Part of a small language model's weights.
Size: 8 layers, width 256, 8 heads of 32, MLP 704 SwiGLU, 6.95M parameters.
Each number is 500 + 40 x the weight over its row's rms, rounded and kept within 0 to 999. Layers, rows and columns count from 0. Numbers have three digits each. The size before them is the row's rms in percent of the matrix's.

# k: layer 5 attention key, 256x256, rms 0.0637, rows 68-95, columns 128-255
# q: layer 5 attention query, 256x256, rms 0.0624, rows 69-95, columns 128-255
# v: layer 5 attention value, 256x256, rms 0.0573, rows 64-88, columns 128-255
# o: layer 5 attention output (transposed), 256x256, rms 0.053, rows 64-88, columns 128-255
k68 111:518439513482507520510569486580464463548508474468482481417551437512486570545543493476484467575541491505554509458489512428458440569501485495516512517536492448550526528515492505451503556519457537563505461533483480545527501426595535466459535525611490528495531457519591538512504477475475404533548536480509450478574582472489582486540503489507458494491475508528441431508621505539475455480522
q69 113:576526468466478560539563528405513436429449553466492491596445490455497490513452560509480468597469491498506498506517487515518487490478521420498487572462442516511506513540481492513468507525448495385511546511409493466539582434497520458474552533484510542517540543474466434496474535474487519485438481478443523540482514514545494504447539455530557466456485450463473473453584455486486496460539
k69 094:518496497439489513474462440514491453460503469510527527514451469539501431610562453563536549483482500459505464475527487458476509516478465545494504435474438530490507479427494476513569482531450513448519441485533480547478433518545544465411409556459525489450631554539471406534460578507529512504542501526508482487506477481517484538480486447519555495517473559502574582455454500484516538532490
q70 146:510554510562451465493447513509448521509445451572536454450530473525518488414468491535464464484487460462513521496517558564478469514529468449478470502415454471476456537491542545478553523511559463538473469472560547554478425453419485561523494461479498561532410546427442599548482431457520472522482492467448486446410487513486485524551505458497430590503483512529479493526514499478509537479546
k70 070:497453570507520499548549499523445500524536496455499558427487601556505518439535579525513431504554520444557521488508481480482462420478399523567529551533566489443487534531520520535429509477430461530504530520511543526505510532570489498520490490495498554471502417479558527519547516470446493508541531472559502500448527476530572449557530508528449412532437468426479515488554468561456416460511
q71 115:523461444518508490497564449455516573474522518496531502522506522523543480482483453570523483596489448538467459483514485507554531452530499433462511448547481492548481520504359508539494422538541543420510535499497440525543523465508484492473504448534462467488450503442509428462510513449442548491475497478537488559493551440498473510534525537475521549522500442456497480445543495461418509534519
k71 114:507456444509528439504511499491486445488444481421512453515458531533513450456533569485462511483526503466497515498457479487410496504491426527524511490501504512474391513526527476395487496525511529413499450532489465501491477489531491575520504493448538464459456489466480544547436536444520580451513458456505513506551530561533523502485572453537498478536456530610472481473489513510469398505471
q72 114:597451368477503540533522508451464382555462506458515464499512471534492498490488508519477491500474508537497481492499554520469464481518516478487540506555525551541458535499513478501413506492507524461492489487522496536494433543481469502496470516470504499475486428520447486466433493476519464548492488456450515470480537505494587548574448555501476442534510549466560564526462485534447527540583
k72 111:471451493499456449434518541526429543486536522451491566533457479549554473542518527534476502512471472581491466529467465487459527417495497506517488478520464498556540580536477523509466488573441523520568447512396463470552570550553530505589488569466475533526551516472464447452586452472450576499546487537510517545496552535487484481488523529529584503519532506456503468501412403448453469484537
q73 107:489526500422490476584553493514436526478453474536548497442495382570530561513492542539474500403500449458525521488511510484468449529498469490546558535510525490467580469489538431489473503563442443590442498483551490550492411516521486566434499453502505537525542432509495470519494443510496533500518521474456578510389499505581567428497582491493501405489535554469461495498519494476439476435467
k73 098:491535406482508531461511550421502528512475515490509417519515464453492520609552433547526519451345481436469471551466507546472550488565513461472502529521517393517516511504548491523551556444545483467477532483493469486475545533451504514526490567537525467512580598487482455558576507503530465487487522471520492478497504536473422478508470512491535525538568551526525492480502476492509520500501
q74 117:484510498488477531491609522518470482471462464532457412606579535416526539502418429492503452558460503487485472458493503481530488516502494509523509483518492412516498491516506458533571478460526497484542456497499530560513521478515540525487479439510469456428525648494522427505543520389518492485477517487520442524531542462545475513464537436470543514526440507467477472479591520479528565472535
k74 115:598525539504453549453515520429567541459511570569500494444469531533497506496485478517499496408495460444532456438497532507489517606474493499519503505490519544430532466526366460491507538486508497453500473474504460526472524462507540449422496528581411493491509519527523471451509488517516495514519512488498517554515510504475489556431533493529470479471415477536473536504497482513454469475586
q75 109:505507501541448514561389394496474568532520537514494522403459495527475488503524515460546496509497495522530572475527462507410566555507486566592492507479426521503512480481432461520472539533501565576522505508525524459473536485502479484477451462484569437502558460522490470540498462513512485501453475506484539522531481471494478488461454464455495498519444425497580480481478409570477486500561
k75 108:504556461493577521619570501534473491502482461552500481537622501494535546445491508465466448568533509514506515480523548508506476447542519487429485498497515566529498525525504456503508474537447535574461595563519505539538499456473495593545536486528539486518488401535570502569499474531538506474489504484516505491475544479498494445518492552450468429484557526506460497502548471465515500464537
q76 108:543462452480507527487549511401470453531524544479532466552471573477417484494530432504543519567455499503471511506432500541510534453484543501493478493489436526519452484512501546524562433444470552433517499539502514468532540518472459458517425516472492466469489451463477494531390524445584508531512470462445495516517464451478488569547516502476455502505421482438430566567601515483567448510530
k76 101:484460563511481538570428521380491475473544513524503599417429553529538478472469625468499391511554534504553555463540504516482433441491453524574512411543542513528471528546507539595421494559469478436515517504472510458540530462558492567530542458498424489502432479471464528428509484509456521516465483553458526480487443494470493523509487516492499442474507497419500508483495471543449444455568
q77 109:452503497482555554533551469498486484484449451528476510493460472470555543484567486499446450462570460450474493484488490494566485464479469500451556463540506489493549497482529442446463536517525501522474508441468506512502453504474477511473553452525487493599500512514483529505538558450407472495508520511506489507437482557449582463510425534563528459504518471519570503483426483499445481560511
k77 103:506484554457510535525482553490557575408496485476472496556460464596509470525485443548552620520421561508499462449444482463509561461425563505480492496483529520524518466449489498519476489486485492459497485486505515512547509503473481417512503586555557493491558517466483455533544466437523508508492507486527498504547577553557489449524496445512558464574510511432486469477483522495515552481468
q78 111:535575451470544535509525476469532488504501464524476512555481508512502478513480427504442519516473460500457494529436482496511508526466505488450443530508443478497450555468469524479530432487477485511454480540488464515532484446545450450500439530468478496445475532550495512529455498518534524515486435465443441526520492470541521494491490593509551549512494591442517543567441509510475562508557
k78 106:539484455503531538472472483570453542544475493576483482469497472546457509464530449509503425480500502488515516463532479510442517458517474454555460464569574515530473526479496488480461512514481544521543472589521468494491581482456467524562582475549434521516378477573507565487507481512457469509534516524470506555584527466483499483494429532460498497417479442516470406529512484525501523488480
q79 111:451497545531561506489502529490567523566496547478567504424483525545537503492504555579492496489501441470468559498495522479503474490469491472507496478585500533518558531556546472485560496492490549462480556451517510462450505485524494516526478481510495564584478542486506408531536521498447591530503516455505460596478486511489581486548553548489517520527554466482447459495453468501530452496493
k79 108:472491454442567469512443518584493516469507499458467534503530472513546498519517475437472485510465518464532452459478480493547502515453491452537612398509547487494501439439524486443483494490528526467497548501496473523550487477462462596429482463524500468440488436440514539469421534404486560483488456461493461500544509522566555441480478421518462532487589536532467515474497526538444461475494
q80 106:496491513492496525498594467540499476501469566466486512560505563519479517536451453480476545522549476525483494454492547522567527525573563484521486498557531568507507566509520495509468551533423531511490492509475465457543548489530501523462467568505425488485538460508507490485461513497491555417468446526449514529525565519500525525454481507501547519464437436510518572509439482491573530482462
k80 099:489535485471526502475467485403487517466513470539580434492471536413524565494495557558543522376477507456493541471484509557562500463477511432490492507488494515427483596531523492476492465499581469431452521436508531561505530556493444482471589403519536532504483487502495502508493493537496552537551557507533452518487463509503476477505507433498461466527520523521457528496446515583502526439507
q81 091:517572629520507458510505494500534460501517525547449513435568550544578464505561484481510447474488440478462446500508560535510507489523509521398458542506518438545487517430617472444511502462487470433523505487494439517528529466521555506521490519464490535526493607556519472511466523436503466518568507508496426428545513472537509498526498455490498527496485450471517519551459512534486501532498
k81 089:510492466526471502450440548424456528514486495557551523471534409426492507483426520558535542508498534534521462484526489520476524536522520493468536534519447507456483535583484517445443536475483509497488537457418516469468462527501433443512482494532534518503443466530480497530567482515462467516521490478505484500438591577497520465508524534498504476487503480540485485453500495508494563455530
q82 105:554507524465545560517507479447561471448500582463411531529494545525483475544549452484511545520499527522465494479468447516561560472470489485505446503511475470517520487549458459523473517452400501492569544513493554445584560475518464434497536523574473504479575515523526424467461576492478536509507460499471561567518450551550458420484520479608499477483447513470507585455512490501535516515499
k82 109:473439536403542563538472463562384509476499477528479546442510515559494436558545517475498473530489503551534545452471454434510466421512495567473465500478531535494555464438506491532531443500436477536431501532557496510545488471516515506481539584435501501562538491502463546464446503547531424524518483521495509530544536368479527586522542502456503459480437526493492499526518556546489453501470
q83 105:513517506537426424458475494549392501500510426563517517427504465498533497444471522496518445465497454460543498493517501499451457486502472491444529461493534482514488556503513568436523538521543496526454434471512449527444450549485547544533451479404577519542458531478488546516553462510506450487472551523517428388502531497496517539530484467497448569462550528517492456549474522452447553503472
k83 090:524563496624508462436533501444573517553461544519558527566536523443550564368443510545462466432506510451497524470519515572479510538494511449481571520499483500481476508524512513452481571477591498562494467496503526525463458516433493568524459405560539531474353497455538500512588549408465525484491502485505528453471493579487515492465480483539488543478458443546470446487498445513474512476500
q84 106:560476501462491544578561476481570472478523536470494498552473546448478487542542491511518595530444482509477509524521475497538556508499510509483496499476479573503535424507506446525453493503428531470561536523514509447515537499513501470437492545542515468449578432546500390487492567510510554505462441469504622560500452527531466433467517455538526371515422450466483547442576441514506498465465
k84 088:490474514363495565479499506469429477429541442558431506447517467494490485632554456479526498501469496510487496524535476463504470494555536554497471505529471442545551474457513458569547457486493455473410511489504466485520524491478478460473570564466504467527606514549537519504402502588547479527523511523428465519517525455478514558517509504426550520468507571478549526529527562513560555505488
q85 112:486516512507498505485497525485468519475540515531449523498508513467474596518472414521480495508591431563483528537545484516503520475433509513505473429503437433609483549514503461505508428454511506504496481517459495535470559497510484465598496534453516484508487636479549545469469540474537436460538498571428454497563534483469492583518498546459555601449485540520489525586526450479541528488542
k85 114:514494520592544517557499470503587544581530557572525536490509503532509479416491475446489454540477476497481495437527560485502532534513515490449535462464569509534417480502469550516433461509521545568501421505547485585464482412523519521486442417598462539512384435427513532454495506442509435520504431505537468423490576537491566505555487545528465543545450425509528441476457442477419473474507
q86 076:526472489486483488447579515468506453526484516459575472544378515450495493488530556493491496505458509483534489527502541497500505498507538473534512493492560552471534477473538449534496548491435501466498500493509484450520519541492493509450521524537499452499571518553462429508490492532501495539505485492548595463429471507540539428540487384475470349527436430491521530425451480523473524499442
k86 167:442443554419503557485472465491420487439509471458463567479454499545472455661530454463520488531482508533477487524483456390516500475521490540496475526499434490477528449466475404544525447519428513464500502498525415439527519489571538415461522626479481433514576510565535461483476532539509469540523508529501473514517526411485508540466493529457552482510509577453527538522517510525512527539480
q87 096:455524499463495458535477537509458533476554481479467446529501525546505502502448448547530538504506441555481522493541476516586545412535573548431500473484442530488498481550474512473549418537496547477456505491463441523529482467496441485469498529455512470510500535529470509462472482520518495466541433537492501474496528466521466512520495545431564564455451519511513450546566488507598437503505
k87 092:553466466535503479514539479519456468519492555454507516483504531516472510460471538459506462498506474506526481472506541495480539476552462470470429571542530439528383485585613614485464591534498475418528540513488457518426530548591526449548496518510525517535448467480566552537488497479466470480509433495548502490484503445519484475611534512446481501593465482508441443531480504476498450510580
q88 113:554527481516479531529512493503487520506503571484469495490514572483452449499432506488533512557422528551491486525470495559488505447505513474495490475409442454483457445462550582523530550550494605455508505473493464477518522448511561464528505554484497501429465438488510546532453504473590454501415481499470477525548479443473464536488544492462457546500410477526464444544537503562594461417532
k88 105:546499500488544520565592492439448518550548547509510559491479561505488526457549604509504439521574497539525520463562529487505464471543461533559491515554523543508464517476542556588478533531502499501473542491476495481548493496511443575502500424466513576520444445539531520510473508521446502542519495522541480484488432485500558496552482508438438440510435489510497548518507521544469403460503
q89 124:485506467479507536470467504526563483499431493473396517540536476518466526491502453530476532539498511463428528493548458500555486559508537486523450482515504490531452455568488440498527483531530444604497491561496506566523496457436483474498566437575468531464511536478465484509562536514506499539536547470475540542460564490518467507431555497524585515522562463533454539538563418521562507473500
k89 115:431521554536517603489563466599486577501566494541481426479547537486482519482518454473550523415459480465479554502530501510509519525477506451549536572475520510505512540423542430597511472466448481534473444483537521576505446441475514525476540521523446553462542435537570498504499495427578520497568500506529467505531472463516486522527497485526481547502465457407435548468514496512522508553560
q90 112:539585499466509510537557546481536482482477469521477523457529478450549476476495530472451484518510526522524434493483523492584528553512491514467518499513501456517513465498542404444524492469538437492533500476537518532513473459543385468494569531487507517494457553496514496496534494516480586473462566491507520516504508530566514471456549462548492479466556556543470495484469567501546448555400
k90 105:502431495514446520471498465560474456392517531424466481523460491553502456509544379566510555467494514516425473523441499508597552486464489511475555463475490462470486481470521495455495554469543490519551517493469467526422547527505492460497509547490460456482519547500482463559521562447425488491462565491492492502601559478467458499446522453466513494445461394500563505502502560494535534497480
q91 109:532536559444482495407583501537473396438497477608476529491461459501551595510522522482453514470556481480482493491476535504554508507471522532422412514470494549559533556469453479492503428517498449519488473471547538568539513548493432517459506479511499485543521550508506561516489531552452524478514468513482523509459525550484543446456590441480489498501524516480494515541476443490544496516513
k91 106:466501567519484541489481502462480535516518502537532493461552449490505495515505460515485572404483503472421490533456482494421471590567604505478533496482473447560506512432494498558487547511509429489514500450515535550475463473514552448510481481563427533523504580476464507490566462521501469476538506520512482491532515489418427549508552517449520495562516484435572463452524470552521522566599
q92 114:488510555499495482453445467547484526509469513522541486421518527513516559523470541536449446467487456469423526589528502483446424501492461452522488515482493526411524448488459489441530493518592480492534489497582517449402574476515566399506490548504432525518525417487475457496542484557451511533517488536496502467488492448443518486489549447530517544524500483497469431491446445528487487539444
k92 108:617551521457507477542461463413507440505524540494513494542570543509503554509484538530540541462444505447517509478508586518453491547480469438454494456489429583578505493515577485537580511496573456498425446497518514482516488541511501591452405434517488448379465513517488460519432558532599478465524542509442485502546456573553477506475427567483488500478536578505533493486505478515516517516498
q93 113:494522509510490608531491416498564449528516510514556497470572513566554517493586513634458457588439462415496537544470509498502507531504554499504514473515483512503547457582498505538468446490541479506449514501481507526515543443519443530523538558471447542474503573482467467542579541532479586518541526486508489552491559457510509524492491506577522552463500418478469473516464484545459493447475
k93 107:503525509461548524509496524554525502422579479569448529555477542565498503458561439477544484496509500495519544515492524504480540495531473483564531378422538550465525558409489414459478524467489511539512563475473469456518448493459469503504459478476536484430534441505561503541505444402486508562488457523513468538578492525523477508464474428541500471508523518521555502445610504480449428553499
q94 106:557521540511507519515560468536586505526572520491489440471623496547560523481555474522475499495432433452509561581487452525521479487556492491447430484582563455500542563574471484514505480526487560543464525496508428525534495476534476600480458471551549512463507438506480411504576501578479532539506495464475506569469485577475522447503518517520531528565555454493459494488469432504442518428469
k94 103:462533508442504442484553595511502604492531460479444515520560512475511466483576462447482539428464502467451578506485455517493529501514473495525464511451546506506554477462595393455454485494526381497471565528480457474558488556376473539536525462514525500456493511518476557485475419492484562481540482496520474504516509480518532492467475490511485460481519534508562498491602507558436461515533
q95 099:550464554496508451453565476500532567563455459490499550483572439501520551498448508517468518536527525527483476464548550485457433481444408431531560505557625497527547506528491427478474545426471492561569527504515548544481501533430538552501538466595492564523516435491491421488540441469464551515511525497539516509403521517502547444521572531497467452562541451462511510472514498509445528533508
k95 094:407518473490460495484509583494487518486471506476476395514510490419541470513491462520471548436440460483456486567498497495496487568441515506520590550421454458492508558477519417468564484498465478472519488521443482499490502539484568571479517466548541451443585521504453486458472510498532492509481487435493455578527528525460507472433476492594557580513516590512518540504469494545515463424473
v64 094:484518520492525499551496578529496419520577523523513499483504563480534542503487560537443503458491492516595499470473450514431547507453434513436540592483484510510479503467588536513549461531520537483498520599481660480486518461521468459479470493539499498452488573490490482489562474520520559517593513476502516548513459509537522492480569460558466451520438527461501510530485489429512574432508
o64 094:528540484502528523565507472486498571492487592477530560482488492404508459525448501526511471491492555477500543507479508467451534520460569487519499506488506540529496488483542489518442481427505524519459468454471511470530552586492530463450500520470520514474505555538514574476460475446465492450434467523489491516464504577524510490471484545428472452573522460519497601457480587476498493533465
v65 095:475500529510515506461538514498508489512478544544594493449527456505521566514484481505465495503473500562511367491519572480493524468540511472452496446539526481627525494481491495509468445475516506514544531492436426536556600478519508544518471456482473547518488503524480407533472458510496460557518443522523408453454521496480439501564470607447470478464519501468517466489446422381469462456533
o65 098:527497504519476484454585585465571457470546423437416479511517603489510488463505476509500417449523523469526501529495485467502513512510481449524523483457460447477462478559456449480510467543553458434519475467558485505527481487533550491509456477506495492416530560433568448516522429495455516527483557570541500516522501496454487468474476459500562578576495510456550487538516489532512463450442
v66 094:493427542497505475471423530516428540440482572521509519471520504513574511491501539469434453520515471528525443498538512519509482409533561525484527516543478508464512481478494465483548444514490450512434482490469437484458540492466513485497508529477479511589497570486515516523539521470456425509545568532473453516489499448468481553511382482491524479470470529549527483474468448575512526477466
o66 096:452561490531504465463494519446480494489477475487435550516486467561452549353527405598562515482544435493537447530444455635548484466470503506511469428422472471486513522565493518489461504527536511523473488494514490500451511489427441484524453515447507511448557521491489540498501538473528487550530556504509474541495532543471541555567450587515534523459510571414532448499606511542580585526527
v67 090:502451516468497555448514454480516476534481551496523510502541480558528492496510555511475460478559532483550489543479604486515487508464470451557463619537482494447498577422513459499541484407467467565449521464473557459402509468496525518484481496430489529526513528453484519498489533499495463444466554536490524559482540515415570514449479544524486527483504510434464495569480476539562500489475
o67 094:482518479526439478548509425421452517537475530462428517445554490478551554549485505501501497461454468530476471500484416497500544439565580515543472446450507509452471521465535514501489444435550515438473472482484453488493528534424485542562499568477514493485506521513565478419513504484528531577529453473551469538481464476485512499423490556494489519495573496449474530419497556570512502546501
v68 089:516522501490487518443469559552473491562496495528498508488481544576536590487455498487574445568483529506552489490496545494474529448516476456487499470567547486498467425521531493471476605495499426447476543478384482551604491482503593426474478581511485444460526468548492551443534455435486498496529496473518461527554502512551462517474412481473513538456503448392499459434514490490470500514479
o68 089:478544439509495573495524434453464567465502496569493511534548479560532448461498478506503456470564492436488448498552507590532506549487493530452497490460532501500506540496536516498555503486536482540489481449510494509513463487550467462443527549511518511494548537517488448538542576514518528511537493437502505436547538508474554461491497581491513563534542544484495525555555412528540498415525
v69 097:515490541521471460532497552491448472541427464464531491393481450498582445488509545496512575422477444513520536548456501490514460508496491525490525481585464524454505506540478489499480469569486573474435463577491531444503481534518531434537537532516565493477492533466472527480509487462411525530563479466482538542473521512562535456424425507534554502527470542461516520530518460483503581451435
o69 100:462504426478541555464527465518604457547486549571481486562479434532538522470462562444534516525487518460496482540512497616438446530403487470521525555485493499488448468524558467502504511464545528481448458437405420486513519470457469457562493517479536521466536560485576504481471515499570503500466476494432514529538559600488471487593512473511559505522442526489547524560528435595548499500461
v70 098:513525490505505500504541585419470494521456470545494480541439462465501498511546470520533545556470498399429559574519505519476459500472486530511451483437496447483486484460491542459528597448493475546577485493502523465451499529484539529502556536512476512427525513421528557538478489441478539542478559512525500540543520507513562517462579508566475604514482496508577445568470492422487543481466
o70 099:526456569567475468513456477521480504557464571537453498517447499480501503632446596503486432511480440522443525526517472498486466521502496534526498439545586533541423463517524476520535454433530581488453492537401435464509467497462503502433490468486479513508561519428628555479448524544480465525470465459523520449508483494495479515494523507537442493482535501502480497538496464545511480503571
v71 088:517527514516600510499539498455483547542500495507480509514521519499523500509446538484465484459478449510532437512571523482520512527518460494534461479500583499455452447477471539494501491549528532469484558580521411478552591511475528443468491463529462501559473533510470512535478479514525533513469444522524488443473540549385496419514470571434470460445522506425561472462435436429521460490483
o71 090:505506512648412508453545557510570470514489459552480494491554589503519540394488450481502408549524517436478515456549508518516557501518489424531517557515522539460495489512489481489522472475494482421430470467499512462407510499512530469511523458507506465407516522461611556505482460514443517495454459545502472468502499488461486433452493477568523471609480517520480527549528483543434547411523
v72 091:473484534504512514506492460469489520526461530469527494495499474506495535506500469535441447560515496405460503534481520476540539425492488509469518444509476487463455466511563544455602522452443423526565536550515494553487453443475549578537470479532396437488499449464482475446427488499493501533499491500481481499557482465487451562431518519521456494452478367507495487503476475466434531515461
o72 094:516451466520490483516490541549438532496502457446515539498575443510512435383506539561512461465554464488493419498436495578553476492470480519501510473511524501569547548446508483530468418494544472569539484532536556495446506460590478457435468508512564508493467503468557491547504490541472516431569510378503504459533410515487524549470493590504458497457525509459461479467477487516532392495537
v73 095:480476496508475528487537554433496480553481530478539512492536509565537440507486525552613461487509483555524485526513461517490522514527493475482480439443515552476489433474523531486460521499500493489486508507501536465476525489542494568507522552460536482498483543522496503499483502495462483539511509508510492418457488463524434485557445487449526450530494469531498472549517425529484467476492
o73 094:523554444424565532497526518438493479543506510535560492524508535547447599521535500483588561581513501514500580532512480445499503525517453501479462525554492471516492522468469501564487483544533504454507490479441472532486516445522535515456523522520466474532487495462451507524555531438457498460538564539450440512524457501515569510471499424517542548472463517476525583515552464474543471523496
v74 094:544512551505531420494519496427459489428451510524567484493465491497545476503542559501560542378494461487493560544496482492494526554529526479496425508525523475508481512554444470519454552452501514379554527429517518504511517489522518504514494477496457473534463476497510522507523497458425495484468479476539524522510493553625529430499495514527513486504520538452454536426564491496493495519421
o74 095:565559436427473555504453473478563451533460524543542455489472526484490506538507438478505518504492523504471501542553502356492526474581562437453544460485463482466550508514487439510465528552530522529572471475479515529531489518484549570514550491510541524477559522486440383465509463475462568505499553505480465517513474517415429431467520450467484488506444453565543528498493535448512556518511
v75 099:454493472517454498469525570427435505511484501450501515590482509481490454509473467485547504477466514473427559569496527507506451490513531455416490363477435558556476533521546515539499518487584471553484563511496442512558494502475507518541453506599504514495514652487487513500539529480542515472463557540495540500561485496461471493483555474445527547506531495536559479479488457481538580444518
o75 098:486456582457468544533448601594452452471489502547479407528447531564563505491559506573520435549484514545519505465481480535522529591526464554511501513518547457542509449509529541560469428473468520480468503498486529524508513439491501452456480481398481521587526537520543547433503504476460449518450477516504468475507450404518496559536519525587530544468486490473474495582484568562509450469512
v76 098:491482433498456557508498469467448461503437495466464465526493468492441494485499586534526530515495554499511508569511552472487490541543457497449474511482451486552528590490573425408497473495437459456530542524429528476502514518484456462474497495396529530481534493491460487509443527510492546458439442515483450523471460527493580535443468483501495460577545507463480466536575503489490535481484
o76 097:492527558438520529545489521496452565499459484554428533548493490479519509542411422489471486494497470489496502520553546527416460527478535547513561566518454410503449517474463441494590511446468570498481529466468478480525492523514526517546553530510492548519453516530574477501538444503543548511510455442542573484474569479563479513465610523437526575490488459470521528465544474500455453508472
v77 089:455482508521481538465443450506515516503526444458477477498450515482444488500439518475495490549482378523431482523558489497473479492520544528546463537509470409489550493507456470472447499461510530502549458567487525514472496517511484510499536526529553568424528485476507509458496484609462559524429471540493484452512441517471537395463523416492517513451476481491523411544492444545565441582468
o77 092:560463502506537522486566481511463454554463495550507482545489470517466522575438616494537554497476505499501487518506605492488424528510438475468490520493516545495517474458507401497544528522446516481555508504521486479552541572532561455517529508537497480595460380534495456504561524504511502456415497529456483513504499505535513505484500397483509408550511510480514468513473465537451456530500
v78 099:502507458481507502500380491560569445541572488493482486514486529499535562506463504437500472486520404445552487436511398494529487484570499567478519497552581552452471486561488505454510480427560469527429425478490521545439474538478498551452530469476535489524482484507501556490487528506461545520515554503521430474526494480520468479449599518453469436453522527423518483431556522553458525528490
o78 100:475587554498524483518512458524520589476513457513464524447518468506455480397505518567487530478482493516454513417495472480568502444399553502500518476439451508533548427507444518481506499470540438553473566535493516484463479519468462503455481466489478492492494457545493576596467544527489495436554591543505466496562551495470510456529420595461490490444548517565434472521562517498621530479562
v79 093:534526520484452496487440412591524451464570493427430519508612506557462484514458502458516490520567452583498521471434507496484558513512513412523477465540530522469477517527480525500500503510528500481456443492495466523465484508481523491503554524446548471555486521472489501499534435458538571454439486501477469508530518489540537532494554488489537429511518483434460537538460531536539545553516
o79 093:427549540532522532481518413501505546488487496562533540502538412502414448608483444485450561456516516462514546459466544466612468431464522480500511507551469536527530558444500539508483503472516421505512550458528500513527471467530510504536509471511529477551477453534462527449496521517501598579499478508484509493487567473514531460462526483478489465490542484532436450509581501451486551608429
v80 109:484488523498520499507490449448467509528411505495555538440526486513462486494491480535503513488487532468481567438504523505442507412508466530413419501517439521589550458525552518591534527483453423576493546522509523541455451543480529483577489512490468503570502520519502479531569468529562553488430560469472516498486500488473489468507527541479502453585425473474475495530431528490542533552534
o80 107:485486449475471547577506501468535505513482439441471450495519572453514554392499484472520465497486502430521592524507529508478619462532530487476547520519510437598457467477436568530472443524500455461534488423463469494498480505561484457490430538436531525537458463496491578510435534493507484473509493514457486504479448483457507581492482471469418547475506490568542536479459501492521560510568
v81 104:510492566522430487459509461519484554480483552514524441499512499476576544506550506499486570477504490473439524500524443497552583515483493447492500568483489494489488552580522520493547412455528501572475456517537430511516524478494507510497470483481459398476496571517508486550470550487523449511470475527545458538476506487514472500506541556500537532442426520467506525539500500479469431489456
o81 105:557477512556425478509481533522550567503513513428422517506487453433480439584503566531561491434490484560474426460454514480508513489468474512516488404556503554540521447528492500503513456513549554488460511557533529428462542413461506483475391579528521497420506429497523565494488512538471575569555556524530466455537525506458489453542538543579494501469520457446476466468583529565501533509457
v82 093:473537521495501462471487508476486519542560474530482442524482562509555508501476523503497449487504542532557511470481483497529442497532503501477524479553511464478501521465482541481493478534484472411494576502525481514575481453507516469540499541454490499453468552541539495559535503511519526453536536533560426470501395484564495480404516541504508484439499488503528472531418548556476515535516
o82 094:514529567403492487484501549439497521488440534489545604472538424522488457571460497571594510506581520464478560548515530432564524478493503441468473480528521468523564483500520499516496476500519546538502528551505529495502432541543476503542562436484569439474526430516484416508532543446470502457467536588525529497541580508499560466483515575513545446471478495475447484427489541526507506538462
v83 103:492520486511583482556506516457503572524560490486451493503555519447564443497518505552480467506504455499581422509531512515541542480473486486529499464521538540424453420427507481530501452535603497487457541495521528469539507486523520466489485458464487557523452443533512461481490520467579472493495540481563516539548529440526514517530440483549541422495522468517512542407480520560472468506501
o83 103:478532469541524476451394566516501478536445516544619608434544446505472448479529485527527478494525493483440528431534434530563507458583484470469487486520530525428568567527492510540438494540493445476502463530544511535393519571479432498531559452502527499461505456489432499537512523484492495491492505490534537529528475505521547574494446521530481508461469523517503491527459459488477506490465
v84 092:590537500490452468543532465599538387484421459506553489474409534505495509500505524501548519542510492446496470469494539515492454513537490523473521469469512517561526517538450518460471546436428505496501421472449435535520472501520558510477524559463482445496520458497533505550499505475450512459498466498527467476475497498438435495497457445494473515530364523493466508581567545438529477496472
o84 094:536588519485513539483516417438544477486536510498527477454477521483507546502502502435481571493511445521528488544511479522481429475498547550494509534468526467550467446489465505486532537489521515536529559500449485442514455486473499489446465505519476502530486507466502485507513497561525463546606549509451446453519519506469538463571483518549500545401546553513533491429503478489572477513527
v85 098:566522528469547530539500435440526541465480480588546477531649487543488460501475539487506523509518452558477434442491455508501490498497528489463497573419550548457521489508475529471502514479492473610477374462563512499558515518534498502488507504542501440453475555545515460498484477534510444577510511495570496437470503513469451513564522538523551465528522579531470510451459442478513395506498
o85 098:560460491582529505449552491495525469504554517452486525471421522448497486611493500506551501536549522549511499488417527376465502527550491522438530491547518527432463459476502461518570470508485449415462497548481544594511479426477528533483488540561468498473496428492437631588490503472478511525518568563492447538552487527535477439480479435529497496505500507491497458458464559474545483481496
v86 096:524467466486519501472502514457486534568544380492453550476516495438490456498427530510478471545490533489453500511524523497428459473449401538505451529545516488495488393559488529457456524514492518546531494485532548476478487488489457509455462458576482517472502536466513516474483571486492475493560480466483564527522496434508496457497502508445556490479482484440547457505433502488419480542458
o86 096:455488482534526573576494513529575464480489491472534505460466483496525467410491440480533445510551521528504534495516536457464518485489501443513487476575494547494530515479579442525467461470466447508528520527551509495517478504527513466446450454472508468523498525566550579568485469452456505432593425540456517496449519549527496533443489516449369489470544538497461570535437430505464489510505
v87 104:512538441501512555501505508488454496481466447497509444553462518511502523495574469505521459504470559464479470493525508477549495403510443555544444490516451427454515485492511516504542552529486432512496510537541436562466453571509439508527493496437520463391512520503534510486510542534478548486442542490526566499476473488658496454499526559514452501544539486452509445577514515475519467562447
o87 104:464475474488506440475478492566421511465527453471542419494491423438447458494462528497486547541464501503481525546493526557482552504509535474465515564499513519513463500500461538441533434465443554488601487487463506529519499524571443458530533535478478462554500490500487503592522489502604463506468464439466538513487427506455467560477529469546501493515507502495540402507496484491507509461495
v88 094:480488475527525511532484506530488524519466566505572478466484524600549497517492556445487450455461507516554448509513509487483468544546521508485430525507467520491450521552507481482451510432455549435545558569470591535539570485502564524472418515550521468487502495495455457520491509488464477441499472512434463545455486525462461469543421567534479527453550521421433420545478453485443439501500
o88 097:481486518525514496482529486462498484545540514511482518486456518516512494464482484569524464486539459518494469477490536561449403471559585466585469522380458535464507481481541483536460447493488526428504409436483450518548495525426530479491521533463501543454555529500595417399549528471491546525453471446497502495551559473491488415472503483497567552532470537450509549472573550515521455497488